Weights of a small GPT-style language model, trained from scratch on English Wikipedia.
Size: 16 layers, width 64, MLP 256 SwiGLU, vocabulary 512, 1.12M parameters.
Architecture: RMSNorm before each block, rotary positions, no biases in attention or MLP, untied embeddings.
Training: a variant of Adam for these matrices, 147M tokens, 6122 steps.
Each number is 128 + 32 x the weight over its row's rms, rounded and kept within 0 to 255. Layers, rows and columns count from 0. Numbers have three digits each. The size before them is the row's rms in percent of the matrix's.

# gate: layer 4 MLP gate, 256x64, rms 0.205, rows 134-200, columns 0-63
# up: layer 4 MLP up, 256x64, rms 0.172, rows 134-200, columns 0-63
# down: layer 4 MLP down (transposed), 256x64, rms 0.172, rows 134-199, columns 0-63
gate134 091:134139148089159207121148137077064136119156102137170101183058120151147126123141136134160138165216098164153108125083088126154140147112154133151198106135147074066122116108142135160124127146159127
up134 101:110172121124135146160162149067102116091154105180084088117167197131099083127122121121111235063130159092139121126121196133082152144106105163111085107146154108104105133120111152108149126156093138
down134 099:104105143109124155180219138119125141106126159106152128153122153097161179077156126122145141078159131199125067123137115145090152148140126133119143102120177129065123139163116159107162063119075055
gate135 098:152189097167138109129116168099158130087177108127136097145161102159140145096131098155135124192135175114170145110109129178135131087067046040144184171152123154149136168097160138137110124131129127
up135 099:132120110187138154128136094176198159086118075127202136131100085157116141128164119093146094103134145113090107094178126121181090094151126136167097138124113166151182097130110029148094110135117129
down135 101:093087151047120136108124099172119138137060136109140132107106149070130138153075181105151150106161132105100062162165117080141143112166139164115050153114145115114148078170116095081104166131114132
gate136 094:091153119147145090098109089095169173100112135080078079139128137155159133094186128134186145142128117120100094051173107135069137149150134157121119178187150064115140094146156113104121081127182139
up136 095:159118084153118107141124134094112091104135133169118092095140152154156093091099172172082117164135115179125074145135114103177212122165116064098129193154137138179147120066147135147184125140106161
down136 099:126101091144141126091184093142113123145077089075130172136133163093107140155117073118143160112143151118191110116084109114128024132117134174164103112085102130130133093166160153063073135089132118
gate137 078:206099059150155152098164120108138158123098114130114100168127129066140129094120108155190105207157116162134157071152147133114156121090128151064149113161148134115093110163158113097071164132136168
up137 083:134082100117157136092142220182184116162129124119163141123133106134148125083146157190109107091122125144151180107098180146132177090167166069124182117177172108132123093094123130149140136164085144
down137 081:091156141102110149130125092095148130128112141142087120177148121099113148170152091089122147072118148070075189129226082074151090099123106073178138150174119137134154164115132107144116160108156167
gate138 084:169123098143114090109158097129154114139186169122173157171123167104135187112140158084158125148120093120170139138095130058135101149151133105109148186116100176118070123058196120113144113062137103
up138 093:129152105166120129125104129091125092130142067183091159093137077106119104136128112157159068150194108156156123142121110155126187146087132100131150150122129088129076207140094175139102144219111149
down138 096:140131086133190107147102199069161111136189089119077170132093103106101125086123136122153163155135098149114114134131124142204158146096129100115120186142111111111056199131134178115100126144105095
gate139 098:104117166121163191130102118119121142154151095100198175129116135134076145152145165123143118147207145172097186086086202142096129134161125185078163129160170137100092097126141159105119152100113111
up139 100:060098135078119093116187070167111123064132137104123168105142145130130095092107116139107151102125190129171180140146119205161158108130083156139118077143149187174133119132097178113131091098134125
down139 103:096127160104139107189126041105122119192160061123111136143133138154131067131118108142127112172110110122163134133123183127134078055162172155133138124085187164193111145136132142117158174116097131
gate140 106:115132072114142131029077147141157076139161117090117173164139133071136141049093146139139138111110106151153119163110054136158140131138170128157168093146113103084137175154134166083120154146144103
up140 113:077175144117069129092135145069103172096111117148129134125141110083155124120151126103132148174082189111144125168149152150129132110139086137138086215089182174142155123128074161091122086109191137
down140 105:123138103147177088154124081150165102107112100140114102150079151153116139133131113109075090101141150024083093167130117135063121086130126094146154150111127038152131125182120111149080096140116095
gate141 094:104127121118162088163084118062163106100171126100129115152096093128143091106163133178111070179131092129156114077108109144119168072106125104049192175163144154145151131126115165173089162118108124
up141 093:123196121163127152093134130169080119139116109099145142099077144118105176138132109113087136079123165183176107215127123168144182190101160130119131176165076109179102177116148154139113125115140105
down141 096:091104117155134119105094093099112126156227113119138114148106156125126164084132199135138092211098091139145119091141145078059171101093167118085152113105131125132131108169175103073128143127111125
gate142 082:180105068118152134121154091112124134163166121120106122112054114190121155078083150126139111159102015129138166119124111164114177101128088106138138121062085121164107132086117144136123118166163143
up142 099:119142167118171136134149087118100107145136115165168140118089124093125132127093149123151120199143097089078115056155190116169101121172074164142119166158165055109175161109080121165103075135124141
down142 100:099106127153119178201112137194073131141175151120106125095142107141157175126119131169091062184115138111124093107097122165124071136113098085158126054107128147128144144125112190118084085129089103
gate143 112:120112080116100132125182107134133157118148056122117096141115145139093189096139064123168177129153137155148107158147173128120105118138169149157061119115080165098179107146137132138055072120184084
up143 097:125174075185083154104177166090155109094136101092099081078125151177142161153118107179091166124129130155101150085093164136088142113128134101105088162126136168157145080129141098103115056134188122
down143 099:122104167089150092163127092085133175179064143120134184122107079140175099135129151099166098129172111106139147188123132081108192120130134105106191070148189122149134126130115120125173089129090090
gate144 093:111101197105178186111165075188117174104139090154087113137089159190109129118148112085097140148144088156158074136120135122075156144155113151100113177158135111096103183169190145140140133116132124
up144 094:125107130188151114114113124129063136056160078104213151122174180181152108099157151104128094123105072117210113111118087130115113098140095129128169167120113123170121159146110167152159142102122140
down144 097:079102203139147103106126051087115142115038098154155110076155173115166116194077119128134107112101124149128146148155126107153135116142081156113076119084111141087141130169155156138159142135079109
gate145 103:183172124066131117085167093093097114126143129120105095203102081111168114134105096080147115137145152133180090141098111162126148071109078128126151181175146126122125067092146134143065156118166155
up145 101:138203160122104106095159096097121114137106130154130088153099151094113103143080122109157112143152156118139099162123118171143125081081089130159102164169176076118131013089163113145112150136161177
down145 101:141137133140108103082093115106112126184104162171086095139081174071144120162094117160122103063120122123104103171117200125119091112111166137194149151120188098076145120107139068096109084143141161
gate146 112:151088123111118141130101100155137180152170190151111194119131152093103147082121069115117170128136128194102165178112167143096179165140106172211088106152163122123100109105170126142121153140146088
up146 110:073185199133113159129130148124061158143106164152079126099146154127112143113101085177190131123180105091141120123071139138124085142097176116145075142128131101144128080165148124123078080112155181
down146 109:135148159104132091107089158110144109137155105083095126157124110143157181101119165127136115134049078139091131144197144115162106063015110127110105095162145106140141121156149137166144065111115123
gate147 091:102104065103117149154183122199105118165163102148147119142116126112121144146120160104198168094134147127135109145040130140106149166108129144114152165182090097155056194112109164089127147159143105
up147 100:102078103117086072140136099092152129146126161151076105178167102110085100163085126087133142113076153117182097107158103133131148132106169095101047199124157114086121109122112104141139133072177109
down147 099:169159119100114065185166178073130139130135169131095135102099133124128114095108103102187112176093069132199145179219125151153150117127156093102102138120136130147133135086105086091127134114152158
gate148 115:149133122136141091128194098087147182189136147150067127131129071189086121099155123097156166158116148118141084125128155115147079138122142082062165156148115173105164149120194147160094126145159084
up148 119:065109119117137150130169121106126104105125095080221138118101139153138130153131165153177113143119110147097158096169219103091137167168118102133157138145106170082110091083095146063107096137120088
down148 114:086110088108117071167129148117087165150039187096144123127153091119162107107078139133186134119129139179107175059150140096141159145092115143131104074159120157145133129164099158124073125142150078
gate149 099:118064115075211119144150078118160145153131106105125174185154086182046131107121050138129104132125147119149138146148188075157144138138123119073148111141124146120134145119130155103078092150150121
up149 108:151114157109113149136140068123095145110132159148081171074137116146159096079145071171114075168130096138112070139152125096133135169115129113096109080149085127171129161059100170200132076107137159
down149 105:143156096155073176128125131165090113151197125130104120054143139129105103102122137151137148106100084167088084096160115153138149209134087154117071073119106145172143128138084151076132077117111162
gate150 111:182138097106143093148161084103182120157157078067179101166100145194201130131117150116115103155124100153124164130148167038136137095138107129120172088152087140146141126092129132110128153111169087
up150 104:120094121129204052135168129058140147117104139134100128120183134130076145082163134137115140113142173149155125213157134132221132155105145119147118127116126156123157132151110146096108097075113071
down150 103:142095081148078101183181134090101114142114069088068130149110154120118077116138115133104134127100148176178148067136193178141089105106101183156173154177151134114119110166153141097096108149147125
gate151 097:122149087124135146156097137081126152156154133173108167138130157078089127062100183133168111093131146140169110168183126136165122106145136141145108120198060161089124198055138128177121137127145096
up151 095:120109124064177166127107113161116115143126139155140174135117145075098140148090114159131067095134087127108125108186172054115117177128086175129100129082140123146160183098075120163138141115147049
down151 095:096145165101130103116168128153145107137125106145202074163110080085092114145116089148102047167155106177120155176151174107156076175114100182139114145110132137197144108157149157140105164102135116
gate152 100:110134150152096113098112127037099109075151114089110163129133135087150162074143157117142152175150115147134175116152101135138179190139138035085151123151166162160127153090106161085152166109131116
up152 104:114159095119121097076137111139168121124165110147114124121096132083141087172146125119113099122091093164223089128100091117032138116131157072111141156155096109138057099115155187140142125167101110
down152 105:162139087133139101137123178118144132099096133090112129119174055095147110068118113141083123163129105154080160093196109129143155179153092090111102124159151173150190168122107188113123131075139070
gate153 111:199115105141108173141159131129109165110153176155137167135115123102128179086165126132172103151164161152093067182077126153121097119087153085110106145087117149170108132076167122155108141143218121
up153 099:103152126126094134121171116193075118102117098100150142149145136108119145162151096200199067109147122067168151115150145155107105134096080199127114141106091093115156162112091131110100166099127061
down153 105:117132122178126129119046068180110151147145105165111119095090103132140183132141146168082212090135108124183133175116131110122146131105104165108141174078118150084155114172142145133140074080157154
gate154 107:166132112083114136151061136135161221200161140109094164136128139123057140109136155078108128144178120166093165120138104070159129112145124142128122088188140155098114176125154126164121157182134119
up154 102:132082114142114119181099093164042109135130125108141172103099182127092088123101141112183137123118049096119156101121149159146097073151101193112195077130130158165121147077145112143119130098127142
down154 103:144154093099087111130081083123105152105061054103111156132072172151111164106082160180098105150156137168103181120123147130171182146120097117100130144133062127190147120117153157160172119119145145
gate155 096:145144066095113085081139104054165186132125126061141081171162150163145137123131120082077099139109139132120125142165141081119144102150101081122153136152151205139127145112175107123070117128100074
up155 100:130081176154128139085108149139165149138149131123070154085130116180077121126169165151121107052173167114129107088089174103106139132117117088102161111145186191191121124171140131129136163133079086
down155 101:110121166140176114095064070153151140089208129177098095131129142122082063155141129176158160106114163088150132117075141119136098177096162105158117149149093147145146175097153165105067136144113123
gate156 083:112095167135167079137149148147139133116148109140142173170135047161095171078155161105150119098073107162090096142106088188163171146149068150039119124162105153125127151114111128117087115132099112
up156 098:155170099118122108171073106123110116183092141155105111109128139119158160135081092181165180108100173052049156123171123105112072143123097101164103109099114148176161161114122109102115133117130072
down156 090:162112078067100133100157122194134113151175166090138140138111208109096217074094122171126112174145176150119141109134203097109151118082132126171092115114101136128133127138149152140116158135131114
gate157 100:134110088106148060101100092162065096139213093118140128139158100094125123111136154074121120101124126119154205126127142111111180123171093110155087160180150126137065130113100127119167196114102139
up157 106:080109169168182127150156140096170132077115048129101170103112140102167140095132152095192129151132132133098095071136099139114100136114174147135145133110050101113144157073120049107120123157117116
down157 098:098147131118119130183141124088142124137208063093041154132118118112175170078103136072101157087074112123165130144130131166129172105151114179142119098133094133119108188111088135122145104149113182
gate158 108:150179123105140209132087118082081143125198130154100099125097147171123151078147121137140105172130143094129099056110075157146145114150149099161125158099162119097162205113122154122115084091123087
up158 110:130172144129085092129130118173098112200111170066140174128154169184189151112099134120146151088118174087154134092129154163159166134170061117089120120135131158162092086169158134130140183109099135
down158 114:183158142112124109122145064150095149092164078111097123099118184165120161169122110160130158141085161126145106098088086146087131077154193183188114147114091133101134125079115143143150142063135176
gate159 103:088124131136069141122178085153083150075166133127090090148112117108147172117130039142151148184133117082127139092089140172100138166090108134144131175111150114180106124202121124104081082137102154
up159 097:057113108047105119135159143086145137151135059089169093109186161164116159124108175122138081066094139181133151073079138083113157135153120163094147167134136136087134120152084143113140137135122120
down159 099:133151092132152081135237158116150115143222123130158140153093122123133105140152127148081093135139094081131150111129134141138117067142082110179148151148107070177166134119174096104107123120162081
gate160 099:176132093163139187144193144140107117130148119091111170125062116160114158094089199173112105184071137110087125127099137113079127094107166120121125104144132096113133179113065114122072129089133088
up160 101:132154161134140078125070117147128128118113072096141133131096113122220132151127135163184129159135084122157153060181147175090154126117148132173184091176169101146137129099158150093112076167116099
down160 097:147137070151133159061103110123147102112121164121181123106127107084078115090080074128157126181186110129101148167093174120106096155135062141148074168125149189125122082150138157175135143123097154
gate161 097:081095168103081159131170138095142154099137165100109132223127156158111094091152121076093200149157110146139123100164106138083147126170142141151154133164134089088094159130151089159069177112134130
up161 096:079092133072143123143164144121106158082137120112118081123119152189066119117136134119091145117121088190131126130136145116120146182149071139111147097124169049073033107167132122095141110126162146
down161 100:120090105108102073196109158151107154109118142141110126102166101102085178153121136202117162158146134138175099153154164099123136115147110141096140065117117136120026099164100154160169076120108096
gate162 102:126152108120135118153138145152097162177154146132071202134110145124136152109095091071133079064112115138154129079119103086081168106209130158162145168170189129126080113119127120104094151088167114
up162 110:077164107085082102130108113134146098128120160117063083149141172189149167128116068133124183157195146169085137182109155166149147121100185155200131115153094123126097139160138121106158107130153128
down162 107:095171078125124139162118116133068214101141178142174170153163147171190165059100140128133168144118092118109151098141136155099170142146166130153151132132111122120197143108127127069109096128180129
gate163 090:135112137151068138137127093149169173138214183114072154151131053139120154114146108157157188116063140113127147097093096112143129077102113121134099105113125140113109148114154149147115205080176109
up163 118:174129131126123142133105082186089078138133081098115129132100171184124117123142122089105120125114114110118147129118133105006181154126142127048102089154156126148099106136169145084185146137166146
down163 117:120079115111183133092129146158182114124163122142121156160075117199129122078098127119116148121092119146092146124134145063086188154087103108069136126109138122134058094129169115155174206141097133
gate164 112:122146105116124129156155146111098163176170134177145168124067075175076139096075150144137138124159147166110099121133101120164113097143109126130071126086086187145105180095147147114035148158090108
up164 106:172149145181138153053122091132140124118122136116100164161143153123134108103132102118145151149079129081162190073155075162141114084086068096081128126195137101162181080131125123155143156105139079
down164 102:148135187107089148124110078149114104212218115144131124105164163093149178129180118135143118135155141117167129162088096158124196110151130084083112171120117124159129124137164103098079152085150160
gate165 088:102084122139188141112100145144196108148144089109150136159087172119149135088090082122079119129103202100176178090128122081123115099158149107150117108145092088104216151159178129159125140121115152
up165 089:166095115150177146152092136117129151088093119140155197091061085126104163106124136143144139148108124089129140144137166089151145127135044116096072080167118067149177121117155128200128107075129142
down165 089:131129095099120108164137153148131151100080209166093129090093140146134097083105095120145075164181164129126111101148070126101134232122134148119166106143136165182130148149090173174109102111115118
gate166 102:098111170140160150101221151151105134109115080064148115149134094178142166115100132139151131143167119141134146114036117156123195098149112130150093116112189123176081122094108140103078163122146115
up166 103:112133139122109120124142133176136174123114125109081155123138088065142147106070102114078120139141186100067064176121139116071070095124118204122140178125068095113108134139159114163169090146129147
down166 103:112157124146099099150135105118093173129104097065148139157156146105197170197079153126166089076126169156144180110106089132103103055124137123153115139182132149129147177079098163117110136149138077
gate167 105:153132167068118135114148131114094102091196105171137102148106082175134155102118104177087086138167158122164119110134141032104165152138131152128097132108154128092144151126185186107166170179136099
up167 101:117106126158119140092125112142164161139147064116151131141134196108098053155086200108161119159059166156150121120134111124134125164140139083119160144125109183122148134064201131155114184118096095
down167 102:127132147087166102087108143106175147206114130171171141139141113102154132107119178155090120182115091153167161126155149062196071093168162157096183123112145142124126118134172125114144149068105161
gate168 097:128218127125149133124153063087150119108164145119113164173149105147166099079148122135103173062116147157114088176101134168160115092121090134116077094116078143129081134188117090165074114128122114
up168 102:110180177101174153112174099111104097140102056166102130093075113110203148140118114066096120098160133127107146172136149115116127153151061114168086189108143121165110124143103161089117130079132150
down168 096:124131114146138173114106105149162094162188207178202145149097150082075107087104155101161139186089111129175145139139114122117106153160136136117165155100160135112190061126130148145173125156113101
gate169 095:081169169087186149148112105165139138139116103080138108107134118099121104060131083143165123193141105099108141125168175134139138049196120152154125129170140105109100164178116089149062119144095123
up169 099:127158185113101138098119145146078098145131051118140117150177212175154098130081154087109129183082121142076125121159182087092096121122139104084152154187149085147163145126121154155127100127119119
down169 098:118109054119113118144099122125170147098150152091087131081145116166118096146143111174108118122089181137156121161132097116100231135159096178114144115064106137165052099134140129128140150135130196
gate170 106:103146081099112129139122098136061127121180100127109190139092121183156172101066134121131126154169109173100093100144111160080132075162121126151109178152095156135127142120146082161066106175079170
up170 107:092148106116060101115076146172095099140137146157089167155172098088095146160103107139134090091164129111134142158132110113118171078119096194146126120103139081164080163141153130103196156198115165
down170 112:151112101176128062125123120183098080130162065120118131116177145089088150133117162112078189082091124134154170134138069156123140121115196175102122154096151118120181153154138101106132155142132195
gate171 094:150087105067134135105131116117181139147141146142134127124083143116142113059153152057110117161100145185163082112193080130134139077110117150155096136102084175129150143194171110157177171116168110
up171 093:085136171182126151121126142094106188110127057093076144172120125183097135127084140118141124075160079153184171125132137148137157131159133113098152085177106047134096113075148114129114132100084121
down171 094:127103132097151123097172140115127194145184163207195166157114150102099093106132112126094130115146097166139075133120096088160206117155106140119091080122106172064117155129152148090110149093132136
gate172 094:138130130168178158078148073114210126178129087133089083181111122162144156135130137112139105144138160142081104162100171093127112157108203158079105135151100124069134122134106119139095118194106091
up172 092:151141123098186175171116157102117162125065091123136151110139111092136121162106170178109156153189098100097121143175107123087161138188145150142025131147147084161164128096095117162138114141112167
down172 095:130095097124091119128092153071099135133116181118144179125149141109154130112111129114146178077122107166153116083172145144139158040083071109164166122137147139180088133126143135136225131119138182
gate173 092:124151111099116083089062122078115144132157188137126155142163115095142129113216149119097150140167123084090099150122135134138139089119102087165135125150218172123101114167065126155088102108108085
up173 093:053142123059116099058155057100110164159105100111098101113090215161133108182123069139127124167149157132124111141133151105129121093137168162152118131126121117083158149105121089160147131158092157
down173 092:134141106127183167176150100107104121182118144099093110119108173127087128126125065085152138115116109143123074102117067103122142123220180135066165116162145157146065137139171159099136137120118181
gate174 095:124135088128166159101129116090138111204180150070106099182173106162087130122094118150133176175146188210160124137143127123163117158127146073104120137088133155151104140121180141147111128162104071
up174 101:093153212130119113147156130123114164117116135130109127122134131198105178117125080117162129125032143120145156116085108187094118109080112130071097153113187160135131153145164138201106104087150127
down174 103:162157094121155142081139074121123154171152130112109166096070109162113163123107146159129155146126160140201147181112154110151123110070126110125136116081081103161098148176169175063152099084095180
gate175 093:142130126105121047110133139132125062103157147173153132109093092138156116066095119135191160138145163108133144115090090175166167091102075132125075101140124140088104134183151057160136155173156118
up175 104:156151102137165127057125103155166110137086106085101113147129104147155101119084132176151072195092127154119129176106129152107110149111127130086102127200163095080123142160068081169119093149095075
down175 105:116067140154162166127118104114143142113117113092128090150190124156119129109203154133098119172125085170106106134109128073102094191128168126162118102175148054134188115104138184105089098161114088
gate176 082:104115123136097152180119106120084183093136137060125093147133122169156138099110091036152124157157118154177120144102093129094200181132168095131110184122114111117083126104184159088128155156130141
up176 091:139081185143108177158137138072102089099154131116141137127199108141142106142141105136114102141110099143153129080174125179223168125128110137217103119138155119131151134150180109113133129154055104
down176 093:124142157108127178114131135203155124110176096153143081096154112158084010162174092127072107120100148164108107169117127142161121078133123162126156088094157115124097102159151137163155105105119112
gate177 108:115105059097122164128129145112121091126132165151192161185104124167126158117122121101130141126124125105144144085091066131201177127120167109070088128166145137140137173141081147137121194069187147
up177 107:147087134139112147077147156140134126168126044121130129096071136150185129127140139102100071114027117141139106107105157122064172133149098165082180139120089170152132118149151143118163170118092154
down177 105:185138089144145103193102135143135100147174144162105112098143083175144153106166213108176129165153117098121135112209080139099119069094157098148159104159157153113093162129129146154093087137135137
gate178 096:106135177150156096094130149096122125119171084138064133092106136157142171044092116130072070103145139190159112090134108165133144087148115113172141164106148189094139101112131091148099090131082091
up178 094:160061133177172160156125198108134120123113064105148099132152136124117117097170148157177149185139124129160121098175089123173055125110110095095141141089100098148133152072094077135078107145151134
down178 100:150142044164138147143105130098121174159076139150189137147136079126180115096193147131148093158097100175124162104147130096176138175115116117090146076169124088173153093149147066113094125145140123
gate179 093:106115098143138118150102031121088132160150098099158149126109112172150178135129078117153175130181108135087163162098181155144088132065125137149119134127143149159098202093176128088112132070151122
up179 093:121145114172140153156120117107055129130112112053116134111107156113151106141096174116146134084100133088109131080104112213125134092156118112113189112132185161116120126102100196075078147097113186
down179 094:078115127194152118080068128122153111113042127153111109117200133087094139131138040120106123159115137071114112169131077107104113126131132149181133130142149118156060140124102165159133171139141140
gate180 097:121127095096131139151070148105141164165151178135159149124096126141180149131132075092150158128119106123138102097189118127105136072162102126172137185097107176079119222132127129082143100060119166
up180 096:128106118153188137166109109124155077146137126106155180099176149176128161162158155099158129113157160116098136130110143150140092094141146120079195132113159165102127114135121163048106023085120109
down180 094:202129127126180131134137139173157150105122131108129169129173147109135110183077149161097139077094140118073085178129085150084162127113093166116079124089143113105080070175108135078111091178115135
gate181 109:137156134128112124155136144122149160137203115117169080154138117128169197111113086137166171123190085118168096184104102123150150139139127187125175156143144080177109149163188059115132142106162102
up181 108:186142106134161103103192087163151064130127156130175096162147083085150151093113165210103187120081133168119108148132136106133079168115148136123152141090135096155146190147096085130089151133132124
down181 107:160183099145109130151133101188096112056068118147148141112121142150088109109112090174067135141070139139182163126092128136100138144148177146112147117101050140169205150133102113125153138136109086
gate182 105:103131152151190158134165162177127126125145135117137109176075159081120133089122146100125161140159111133131110086124090155094111124142125162147092140170058108033121109171175156093103210137133148
up182 099:139193170112112156096169125151123184081101141148068115177144130119168057156093125108149149097114152166141111147091164118147121137141194147133088195130076132138125092133140142105089165055131129
down182 101:140141100111125119127084087108142143123138107119147094131119064150130124143141138165112060133143138169088165107151109092119086100058158080173154104081202157203092140118122143134112177166136062
gate183 102:130111119067075150116181114136097110128149173073148100146081188121134158087130147071111134120112119188177094142138149126095158184169151052088142089123093164145098149119138147114128186107104114
up183 096:165190110071105172109166091094128116133107142182148095091078107144120170123124165145141138107138161097145150092126194147097183150084105121199113144177099164132128114075180113114133122119171173
down183 097:111118114142166130102134177067158115131183115186123107105109099123125130165178183156112107120147045079110111161110178096142139135094091100146097151184165159161150111121181115116064136125179126
gate184 101:119125128114094151167044123087132118124180165115150155113118128145156157070145084174133142141134086139135124132125122149144163052110041119181120091096142173128051137122102136097100088110133085
up184 099:145119158107138153096144159155107100123119095143123194103095112149165133134156229112201119150154107113078203096142171144106128140125134138086128110146171128146120129120142157108072113161057076
down184 099:106189122144177170148083111118131190148145118181187217144139132166071175088167130133112132112115100099117124145033166136111145069114112160125111111130156111090130116142141123144123138117088143
gate185 095:114102076160121114117118108129104151079160158134148076137100169159117169125110111146133096064124138063157095114175100104136131068127135154101162111113182178103111159142189072062099133152145181
up185 091:141134152156186120189092101130128102111159149127152155129124143135086144143091105163155152140076125126069165108160099144064111170114140135076155145124097129079082148099209155192121081135112182
down185 090:131139116159090187161127142083069107134062107081155103062135157154165211121124113118112091161125152121174121090130159195088150129132147136160155134158147135141111145143154053126124126158080155
gate186 091:099141118071198136110077144107132145148142187087175133150156102103136121097129097079147140163161124119077136140154100093093143116117097126157039163088162046111153180114101101157123117149126130
up186 091:179170154089096155175184100141090109108161099147126114130133102131086156140167145153080078142133162108137072132067172121200107166145106133075180119087111145149076141127124175119105078141124150
down186 090:092132111105168096110097118150112132095178165123091182141142066060081172035089081133127146158115130172118126142127149119138128158089096122114049129119103106150080122132090098160103169120114136
gate187 091:123113167131145127143111129132145102146158114164172211132126125120119076082164107123134103152226175088155138135131163118096098127140123168091057154091152118084135140140147129139119135209125063
up187 090:103141107103101119128109164095082157150142089068088129113088150083161133176116167167078114130140139122140144192137146131180159077143100118068163129112065168123148174078126171129134121135091194
down187 079:142096098189161096107157114151103131148179169150155101108196105098084084091162159122158082127153175134136121112087155118099127146164123121173073114160172099076153104137168135074091143174144093
gate188 109:103123096076102116088107109141117113115151170131115100168093124102177119107084070059107116130152149141210098165139131115109110101174119083096144214114103144109095173162101129167110188128123137
up188 094:181143179173105130140164045108103171165135105143161120083134105147096114170183113131155134148137124136071162125143117148067154204139096156153106091179123118133104093119099112162113165111111069
down188 089:119100101111164128082121144163169144155107173127199128176091175156127125116101116127049128169158121115118148061113079136111192166124143123152101121079086151107132098056140129096091149115106086
gate189 095:138081154121168126140131144095119177127144155038100127130114177129097138131171117114141190131146206152115151143121165168091111125139153139098112131179183122085068099145152120081091108154175182
up189 098:164131101149159197169143178163185186175097144111109105114104121101154098170089124126154077170190163117126131130074122103125114104084118164181175140119157125157116147138139109126109055109154167
down189 103:167164139099096062105199161150113122121056130110157098096154135104156143151136119118104071148136090147091127145086088153104169153144126141103107127063105165128186180089129060157119141089125111
gate190 105:160087082100063122062120152123128166148176099092104087119155108138151179117144090157140093155178102136150111093158101091095112123108080082089108170148166101173169105080125134148130088139173089
up190 108:105089112134174129152198101147164124139126114063146113132141178148179141109194161177137114129104087085168106145155095126091068131062125049112127109133115127153082114138108132114086091080130124
down190 105:119190120126149123104163166143110130088064105080133103156122147136177109152059171178100132153136117062080138100103109137157136151112184076107118159168126144121142171088114167193133163114163096
gate191 106:090193171112144120144098133103109179129184052134101144198162105104138138123131152144080133103115131110148115134148130092104129116151109134205075135135117149072109118182166185126091179155098093
up191 100:134109131170097093118170132107159107079113168111174100147118137112114105141146122082181214155093096145132056118183105139093170120170125160158205117155154152156119136170123148144122108110193117
down191 102:073138054129128190151029153157178115121146107125090110143121104134113199112131113151133150071160158117132131083052109114168139080139104165097149161139140150134104165149146121109146145135087121
gate192 092:167077079128141106059108137112124149080134113122146080117099137074133095062120123079126126119136118136152140143205114122176123148145136124091154157197124104090160100107108140111036171103114101
up192 104:133151111100135157149151132172069130125130175189070073151098119129123138149136161132131068146126117072083094111123074193143200105132119141152113158107097130086130101158136058122132111122104194
down192 102:109093117138097078158098108120166162157226095110146128168144147106111145087213071125066127088130125187103134121101107136113115093137179129124143115147193098133114113124167137135126108119111066
gate193 115:126098081097119102143088153134132142148180069127102127156139180161076131107154096111069159130149155132168117097106081095104130128185072151078092103161145153097050164146154134105172149163161145
up193 116:101137147119121099091138202111179087117136071096179146137067154149078091150158119089195126134084145195142134098125094107109118156138132106127132157135194144150099151126160112156116160106169193
down193 107:117132159130123153114094154105143166160117142093146174157129090142070152120124085155166031123079128184095147132097121089096127104088140127101178055105157121158079128140148109124185164096089147
gate194 090:121186151159142183100152128160125212153156127119109153130127147184099156120136074172138133146129078174155157103139061138101107099165123095135089153141130104122144081160099083119049113079104139
up194 097:112116087107091177126132069116119125156110094146186151128138131161179164153118145120121036152162141109209112143112151073146141146124142222132109142164147134078125169142104123131117123139110068
down194 097:149140049114110148126071116147133151136162145160053143196146191155107109105083117071132164155080120122153141122146111105149141123116095074101098169120172155136126096102101109128056095137086107
gate195 104:146192119087129147127131118154075171092179123150127145092075137022111158121159162066135157156133128146092129164117125154174201098132137134138083101172138119145121157165099093083126119142153131
up195 105:147152162070122157178097112133090170114159129109128171125083151109124132139148144079169131173115090054091113114107148143150119152106164106063158147141114113136141195116123140066208109157117182
down195 099:109206123141048147159128103143132147131169083127163143105088149114116085232147146139133118066096133106106131149204153103163192118121154094134128077117114145130121100144155155150135130145135158
gate196 095:132106081116140153057129141143138156143112173124119111176125173073130129107132100133119145178083163170173081145148106145113122177092135139120112173198133145137092184161120204089087111123189129
up196 097:100112143149055084178113144057131123106188162104140135121085154107068129094152137108114159107161082158166201133143171136104128151122100138177092058141134148120074099125144129128122141118078098
down196 100:138097096131181114110124144140169197141096185160167124109164087120141140075102126113139155192101145126140132100205123162077133171104144157120116165160130207095103167185117172114133105134137150
gate197 086:103117087117135185108126082162122219140156163198099179160134167155071139118162107143110182069114119113110129084160131139109168121110130114136118139116145125083062133128191079113133138161154126
up197 081:141133156134173157155134117167082107158109141130128138100077187192066172124108151096086113096128095120171118120128147167121166136135127090076138140135157151199106106158095113114075154034132115
down197 084:111137127128124140104082091163112155150111128149113183142159099124125194139180080087116150110054137120166107197118146176134125103165097166134165135182161080114116163139102147156187092075141087
gate198 111:108176150095117129087122135131147142085146105116120074154142078107106129072156100061129140180170114141164080158129050122101109148173095167111125125100133140116079194184192138128131158149131154
up198 097:140153101106068068118178138181155142105097170168167104144154152110081179155120135093117116135177194103136108221139148143147108118165149155133099104129151157173137191136130093175130119120096122
down198 101:092120124143154158124154160107160047127128165188129136149122189178095124134122100129085147146101136115169152193124121153165126138126111119113143092110041155210132101091123075079119168118118133
gate199 098:127080149066159082116117061183085116132148139116145109115115092117140164109143091171106135207185142090086142169074195136126118127138129157087122151125145121104076131154138193119132113155120082
up199 095:154093116170132104085116112152122141094112038095128090132140139088119149118138067125111096161142114109128101162122109113111178192190114155110179174131106049133082137122103091170183163132119112
down199 100:067134135157167137136140099080052146110064121112139084112114207159173135164116145155104123121129129073147132144096155154126130128170087086121130085152114092136132089120149136130097122139070039
gate200 089:166130171114094138081130124142136174099112146079048161159120078105173066140149096118100155146175142193177083128081101164111159099125075126115158133127123102130105129125145108103072193129118137
up200 097:123167109096148126126172116086166158108167126158081121133077149117016151134055134113099104079118088094177130144136112141165102141165139163120158147081117141141136091099112102116096146099066158